Part of a small language model's weights: 233M tokens.
Each number is 200 + 40 x the weight over its row's rms, rounded and kept within 0 to 999. Layers, rows and columns count from 0. The size before them is the row's rms in percent of the matrix's.

# q: layer 6 attention query, 128x128, rms 0.0878, rows 0-16,64-79, columns 64-127
# k: layer 6 attention key, 64x128, rms 0.0826, rows 0-15, columns 64-127
q0,089,226,191,159,193,153,172,168,183,253,204,135,250,160,190,173,267,183,158,250,160,181,171,241,185,126,221,145,101,195,168,212,184,175,184,192,219,119,182,242,155,225,277,253,193,169,232,166,174,268,196,258,228,131,191,240,232,137,190,204,194,238,236,227,158
q64,091,211,254,254,197,287,191,246,210,189,156,192,221,167,156,170,263,229,132,221,256,191,170,185,197,179,160,260,224,219,132,150,189,217,119,160,254,144,150,221,162,239,211,197,216,175,299,201,199,269,202,169,141,199,203,216,180,155,166,185,223,168,171,268,263
k0,080,167,120,180,266,125,215,206,214,172,200,156,212,225,194,200,183,202,225,218,222,243,212,184,118,271,179,190,236,209,239,150,245,179,241,191,247,280,296,170,256,239,166,230,223,223,219,129,125,176,198,236,249,246,231,172,272,248,221,188,128,267,238,273,202
q1,080,165,182,227,232,263,256,152,272,225,161,230,192,269,244,201,157,287,181,223,229,241,197,202,167,243,137,181,254,154,261,169,247,206,184,241,296,192,219,152,235,183,142,198,239,223,185,172,210,170,238,132,221,235,249,220,167,235,216,200,180,98,239,221,268
q65,087,244,221,199,165,259,194,217,178,158,323,205,182,250,143,209,201,131,198,232,266,168,204,215,186,198,257,244,168,235,158,201,149,214,157,176,203,237,223,211,177,194,267,180,153,200,285,240,205,247,164,191,216,222,227,169,199,165,199,146,231,177,159,192,301
k1,072,181,196,214,164,204,181,176,226,236,156,197,298,206,239,210,250,191,215,201,224,252,175,235,188,240,159,254,240,256,230,249,293,196,237,194,183,195,228,169,210,244,85,158,236,156,148,141,160,169,196,166,222,234,234,161,307,255,246,237,266,203,280,215,237
q2,085,211,243,238,219,270,234,163,191,226,155,226,237,181,214,239,117,220,154,217,272,221,141,185,150,207,248,229,282,242,168,174,224,272,195,218,172,203,268,172,233,178,215,263,200,226,204,258,220,159,178,144,169,134,266,254,204,187,227,193,130,121,262,176,209
q66,094,146,260,147,182,192,206,253,231,204,239,216,211,167,196,180,275,249,185,219,197,257,173,202,165,151,155,174,207,199,132,114,148,173,209,212,254,164,183,199,211,168,180,184,309,230,242,198,198,229,206,113,131,216,241,264,177,201,181,231,213,215,229,190,116
k2,095,206,178,196,209,174,223,255,154,163,242,244,145,208,251,212,194,231,186,229,175,220,227,179,243,196,210,202,204,192,172,226,129,208,67,154,216,166,144,233,237,218,240,242,171,285,221,269,259,205,142,196,239,186,182,184,261,174,191,172,259,148,206,238,211
q3,074,190,171,181,185,232,200,257,166,174,220,191,122,189,160,187,261,214,190,177,73,210,200,214,148,248,183,153,139,167,278,166,252,194,177,168,206,201,236,228,192,159,169,218,199,217,94,170,144,167,234,265,218,268,240,207,142,218,250,278,216,249,119,227,186
q67,079,146,287,239,209,278,246,110,214,167,194,230,158,213,208,215,182,179,203,298,148,229,235,203,154,205,228,214,200,249,194,111,209,177,205,167,232,148,140,288,157,217,223,180,119,254,214,165,219,265,207,212,218,202,193,271,168,162,211,199,185,237,151,278,233
k3,079,194,198,158,219,198,213,144,228,199,193,137,244,190,143,163,267,199,253,147,269,153,207,206,179,228,226,224,199,174,193,238,225,196,228,193,203,315,217,170,226,292,176,121,125,190,214,187,164,196,214,183,165,242,217,183,193,238,137,164,243,215,183,242,222
q4,079,150,148,210,225,204,241,190,184,210,237,242,146,222,191,174,288,180,276,192,165,194,206,232,219,249,229,167,150,247,288,191,192,151,193,209,174,193,206,221,211,224,221,171,159,199,233,139,156,141,238,166,124,220,235,202,122,286,164,233,226,223,183,152,211
q68,093,134,247,251,197,150,250,192,213,224,157,245,264,204,250,240,157,182,242,254,154,175,210,239,217,288,208,178,206,170,184,156,297,176,217,213,169,186,244,203,162,148,170,200,162,171,129,125,168,188,167,175,225,130,202,263,234,243,206,214,172,291,199,224,236
k4,081,156,182,174,191,179,169,65,206,199,288,201,135,187,188,205,191,250,259,164,178,205,201,287,208,206,204,155,189,228,229,196,183,179,182,131,181,272,254,211,204,211,177,184,183,220,194,179,193,153,251,223,105,238,202,171,254,224,214,218,242,204,168,193,237
q5,086,182,277,200,199,178,216,309,231,161,166,191,278,191,134,229,140,103,252,219,250,205,171,216,200,140,178,239,191,200,73,154,150,286,208,270,227,198,149,176,293,224,238,204,197,220,235,303,216,219,153,210,219,145,215,147,290,194,210,210,212,153,232,206,176
q69,085,217,217,209,258,243,196,290,289,226,324,129,196,197,131,188,160,216,155,273,210,186,199,176,242,137,155,257,115,152,169,162,131,200,200,212,212,225,251,221,210,233,243,222,190,214,233,243,147,206,217,186,217,189,201,166,198,146,126,181,231,109,147,228,210
k5,083,184,186,227,221,194,213,174,205,177,218,203,164,262,182,190,225,221,218,186,226,237,259,210,276,172,231,144,288,109,210,187,146,224,238,211,208,194,187,195,150,181,275,180,246,224,229,295,268,200,188,187,275,174,225,204,194,260,169,148,182,230,225,179,111
q6,070,201,153,255,249,193,196,177,178,161,197,244,155,222,259,302,207,222,185,179,219,216,193,251,168,200,225,149,275,201,225,236,223,160,182,174,162,218,211,188,138,173,206,229,226,235,112,199,234,197,206,189,135,269,203,283,273,156,235,199,208,215,174,189,185
q70,084,151,218,158,139,185,263,173,187,207,162,276,220,210,244,234,249,171,222,195,176,246,212,239,171,243,239,91,295,203,242,207,280,225,225,190,211,192,197,140,187,204,195,198,175,211,165,122,268,241,173,203,162,146,227,243,216,221,221,197,152,240,293,195,147
k6,072,257,155,216,166,191,218,178,246,182,140,162,216,189,190,197,171,168,253,190,177,220,212,183,132,223,220,209,162,276,149,223,260,160,209,180,233,224,239,268,260,145,161,238,142,241,118,185,148,226,302,253,108,247,170,191,182,148,208,264,273,254,199,189,165
q7,092,203,163,238,193,155,216,139,165,271,224,273,114,238,215,212,247,285,170,223,169,227,122,248,124,207,246,184,261,162,280,236,254,211,200,217,173,185,195,166,138,205,193,175,223,198,135,111,206,181,192,192,136,253,131,241,157,159,230,188,202,214,225,133,126
q71,085,164,253,165,90,154,208,159,187,239,152,257,220,275,233,270,161,193,183,227,169,208,210,245,160,262,220,205,230,262,231,182,306,269,171,146,154,241,195,217,228,167,241,209,194,202,218,177,178,180,141,187,142,155,189,193,216,214,236,212,123,227,290,192,243
k7,093,254,151,153,200,212,211,275,174,121,151,212,155,124,249,231,218,217,235,209,218,224,168,220,173,215,175,162,168,287,173,257,230,159,212,171,207,237,234,243,197,161,141,181,170,165,150,222,187,191,252,302,129,243,238,178,254,211,207,208,248,229,167,278,241
q8,095,182,220,205,177,173,219,269,149,225,248,247,300,266,168,149,130,154,240,152,174,227,222,153,235,160,198,213,183,141,159,182,179,203,169,152,170,152,123,225,189,158,276,198,179,213,252,211,164,147,209,228,263,195,170,176,159,209,208,190,189,194,161,229,218
q72,094,261,202,256,187,231,153,143,143,178,193,152,199,233,174,191,201,154,166,218,230,149,240,187,287,278,203,285,158,205,202,236,169,197,101,136,163,242,211,199,203,167,270,188,254,170,213,185,108,155,217,200,187,202,212,210,194,185,185,178,164,201,145,211,232
k8,091,151,233,204,181,183,168,312,249,161,171,202,173,175,185,234,255,255,164,157,188,232,193,187,180,196,113,231,213,276,201,209,122,237,180,204,217,168,186,187,162,181,143,241,223,175,204,274,177,266,256,224,200,179,235,193,213,214,264,169,166,180,190,151,214
q9,096,169,247,232,232,214,224,266,248,176,218,183,230,200,199,199,92,122,240,160,296,166,242,167,281,176,174,222,162,171,146,236,167,196,225,233,199,171,139,241,224,166,146,147,220,283,264,230,211,191,220,203,287,126,239,128,173,266,191,193,221,150,217,152,211
q73,087,182,213,222,227,226,166,193,217,221,236,150,199,120,234,227,135,164,178,173,231,216,250,199,297,138,193,233,178,128,231,184,210,163,211,273,227,196,203,286,128,176,190,174,187,247,235,183,217,193,269,199,218,203,243,159,279,257,163,169,214,165,182,245,171
k9,088,198,215,235,197,245,166,252,270,268,205,163,232,233,158,180,202,191,122,216,239,214,133,127,234,221,152,269,249,181,213,148,161,272,225,194,188,211,190,225,241,241,219,190,164,146,266,171,253,202,122,151,263,204,197,150,182,212,215,216,181,180,223,138,198
q10,084,186,177,206,139,256,277,113,238,261,224,143,189,193,235,192,288,156,142,213,153,221,209,202,226,241,242,208,179,145,149,174,185,212,246,186,261,125,215,192,223,224,249,168,176,208,232,138,144,131,237,232,206,211,242,193,142,263,230,152,153,223,257,241,172
q74,084,184,152,170,150,257,232,231,194,196,176,187,192,139,172,187,255,177,149,147,198,226,183,202,224,199,210,165,116,278,101,199,249,214,197,203,159,256,201,153,192,191,123,231,162,179,257,151,190,110,178,222,225,192,223,175,113,241,216,194,219,207,232,154,211
k10,110,177,182,241,223,165,170,253,150,183,215,232,267,166,171,268,179,168,246,182,213,214,212,233,162,180,202,178,179,255,175,189,308,218,186,170,210,219,199,134,222,136,229,219,224,211,199,159,207,187,202,250,238,192,221,168,224,157,221,238,175,186,282,136,167
q11,104,235,151,196,189,201,218,256,214,121,180,203,230,181,146,190,197,154,203,173,240,194,235,150,181,161,184,229,155,245,140,192,208,194,218,222,208,238,125,219,123,191,180,193,171,181,297,269,254,227,160,175,179,193,224,225,117,240,154,200,164,159,199,230,280
q75,096,234,203,256,177,179,207,223,257,140,242,187,215,144,222,166,139,156,167,154,167,178,278,174,218,173,266,191,154,167,200,174,180,187,204,174,224,261,211,250,154,180,94,222,187,213,237,230,199,253,222,199,232,182,189,209,122,188,134,193,219,167,164,191,234
k11,118,212,241,245,218,268,207,274,208,247,226,140,270,228,232,195,265,147,209,216,239,245,219,214,237,144,161,197,198,149,178,188,204,235,213,212,242,118,123,225,227,240,261,163,270,207,231,167,213,200,240,170,221,231,179,127,258,223,212,194,170,202,236,114,157
q12,088,235,135,135,216,223,178,216,182,177,171,165,157,148,132,222,248,210,124,218,154,182,174,259,233,195,192,199,200,213,185,202,212,215,173,223,193,286,242,189,251,324,250,198,211,189,197,242,138,268,154,200,162,189,192,226,245,92,98,234,216,214,225,203,255
q76,092,186,232,213,202,164,215,214,182,162,111,261,234,188,157,209,194,240,177,239,233,220,145,155,227,253,157,224,208,190,250,199,204,180,201,223,230,227,274,217,251,283,357,178,230,206,132,134,159,217,150,182,248,188,176,203,177,127,172,200,145,195,291,221,238
k12,144,259,162,176,204,195,240,151,191,206,210,224,129,165,245,236,234,266,164,203,157,163,182,244,204,233,213,173,162,220,208,210,230,104,251,187,186,200,264,198,198,190,142,230,223,208,96,168,175,209,338,234,153,230,185,268,160,190,219,277,256,191,174,255,186
q13,117,143,203,226,189,250,261,221,241,202,169,197,201,234,206,231,266,239,221,224,152,155,230,238,163,245,261,194,175,150,257,169,271,160,293,212,153,152,205,217,157,202,162,168,182,172,219,133,219,165,230,252,178,221,192,186,195,287,176,245,237,194,152,247,196
q77,099,208,213,276,155,215,226,193,223,207,255,174,139,198,117,131,158,152,212,163,191,133,238,160,209,202,222,218,193,188,139,153,251,207,288,231,155,224,210,259,185,177,191,141,146,194,226,202,198,161,222,240,150,206,211,130,168,222,149,211,208,111,166,201,173
k13,126,182,175,212,175,246,164,177,223,263,187,156,193,269,84,173,217,134,199,215,163,171,183,187,232,204,162,250,222,170,231,197,113,222,173,207,176,209,201,177,201,206,222,129,186,143,250,212,209,233,143,128,247,209,202,140,217,272,176,155,226,172,188,222,297
q14,108,182,160,203,203,224,104,228,181,223,104,165,184,177,239,178,188,77,250,193,233,189,211,222,209,200,158,175,94,278,149,184,154,209,164,193,180,208,146,221,251,212,257,213,268,220,232,300,187,220,185,193,237,206,183,112,241,147,200,169,140,189,211,201,205
q78,119,162,170,242,285,249,113,245,169,266,162,121,206,242,234,225,182,173,191,113,208,151,216,205,226,181,183,185,116,199,199,184,151,242,98,172,200,189,215,198,181,142,218,268,188,152,231,185,178,133,178,208,195,247,209,110,219,169,181,236,167,214,159,179,185
k14,093,200,191,227,160,191,165,139,182,305,58,178,254,223,219,205,220,188,217,189,199,218,135,220,174,187,203,145,180,201,286,123,152,208,240,201,258,215,259,190,299,183,255,239,145,169,192,188,150,184,163,202,201,132,195,124,259,181,281,238,208,165,186,208,188
q15,084,169,234,217,309,186,198,234,199,214,197,218,201,264,169,166,223,213,189,162,177,179,241,152,144,225,153,269,249,195,275,126,207,237,225,198,175,213,233,269,173,167,273,230,143,185,125,197,176,202,194,218,213,176,178,191,201,162,203,236,183,196,218,186,233
q79,098,150,202,265,292,189,208,281,220,112,219,200,210,210,165,153,163,256,157,145,230,242,217,206,137,153,169,261,220,214,184,225,208,179,250,250,241,240,232,233,171,254,286,185,219,172,201,275,198,193,190,163,261,262,194,188,215,140,179,222,160,212,186,205,252
k15,097,137,235,205,209,170,205,253,164,219,189,213,200,169,178,170,147,240,176,146,258,215,242,166,238,160,230,217,196,154,218,229,155,234,174,206,236,151,165,142,178,208,228,179,217,222,202,247,281,187,199,171,212,175,261,266,201,158,211,141,273,179,195,276,226
q16,107,236,230,110,137,114,155,242,172,182,223,224,241,220,151,69,198,122,277,170,198,226,155,187,188,229,90,262,175,237,212,186,187,209,154,269,209,183,213,209,255,246,218,204,206,265,202,168,181,195,177,204,240,193,157,267,182,199,266,166,178,207,218,206,164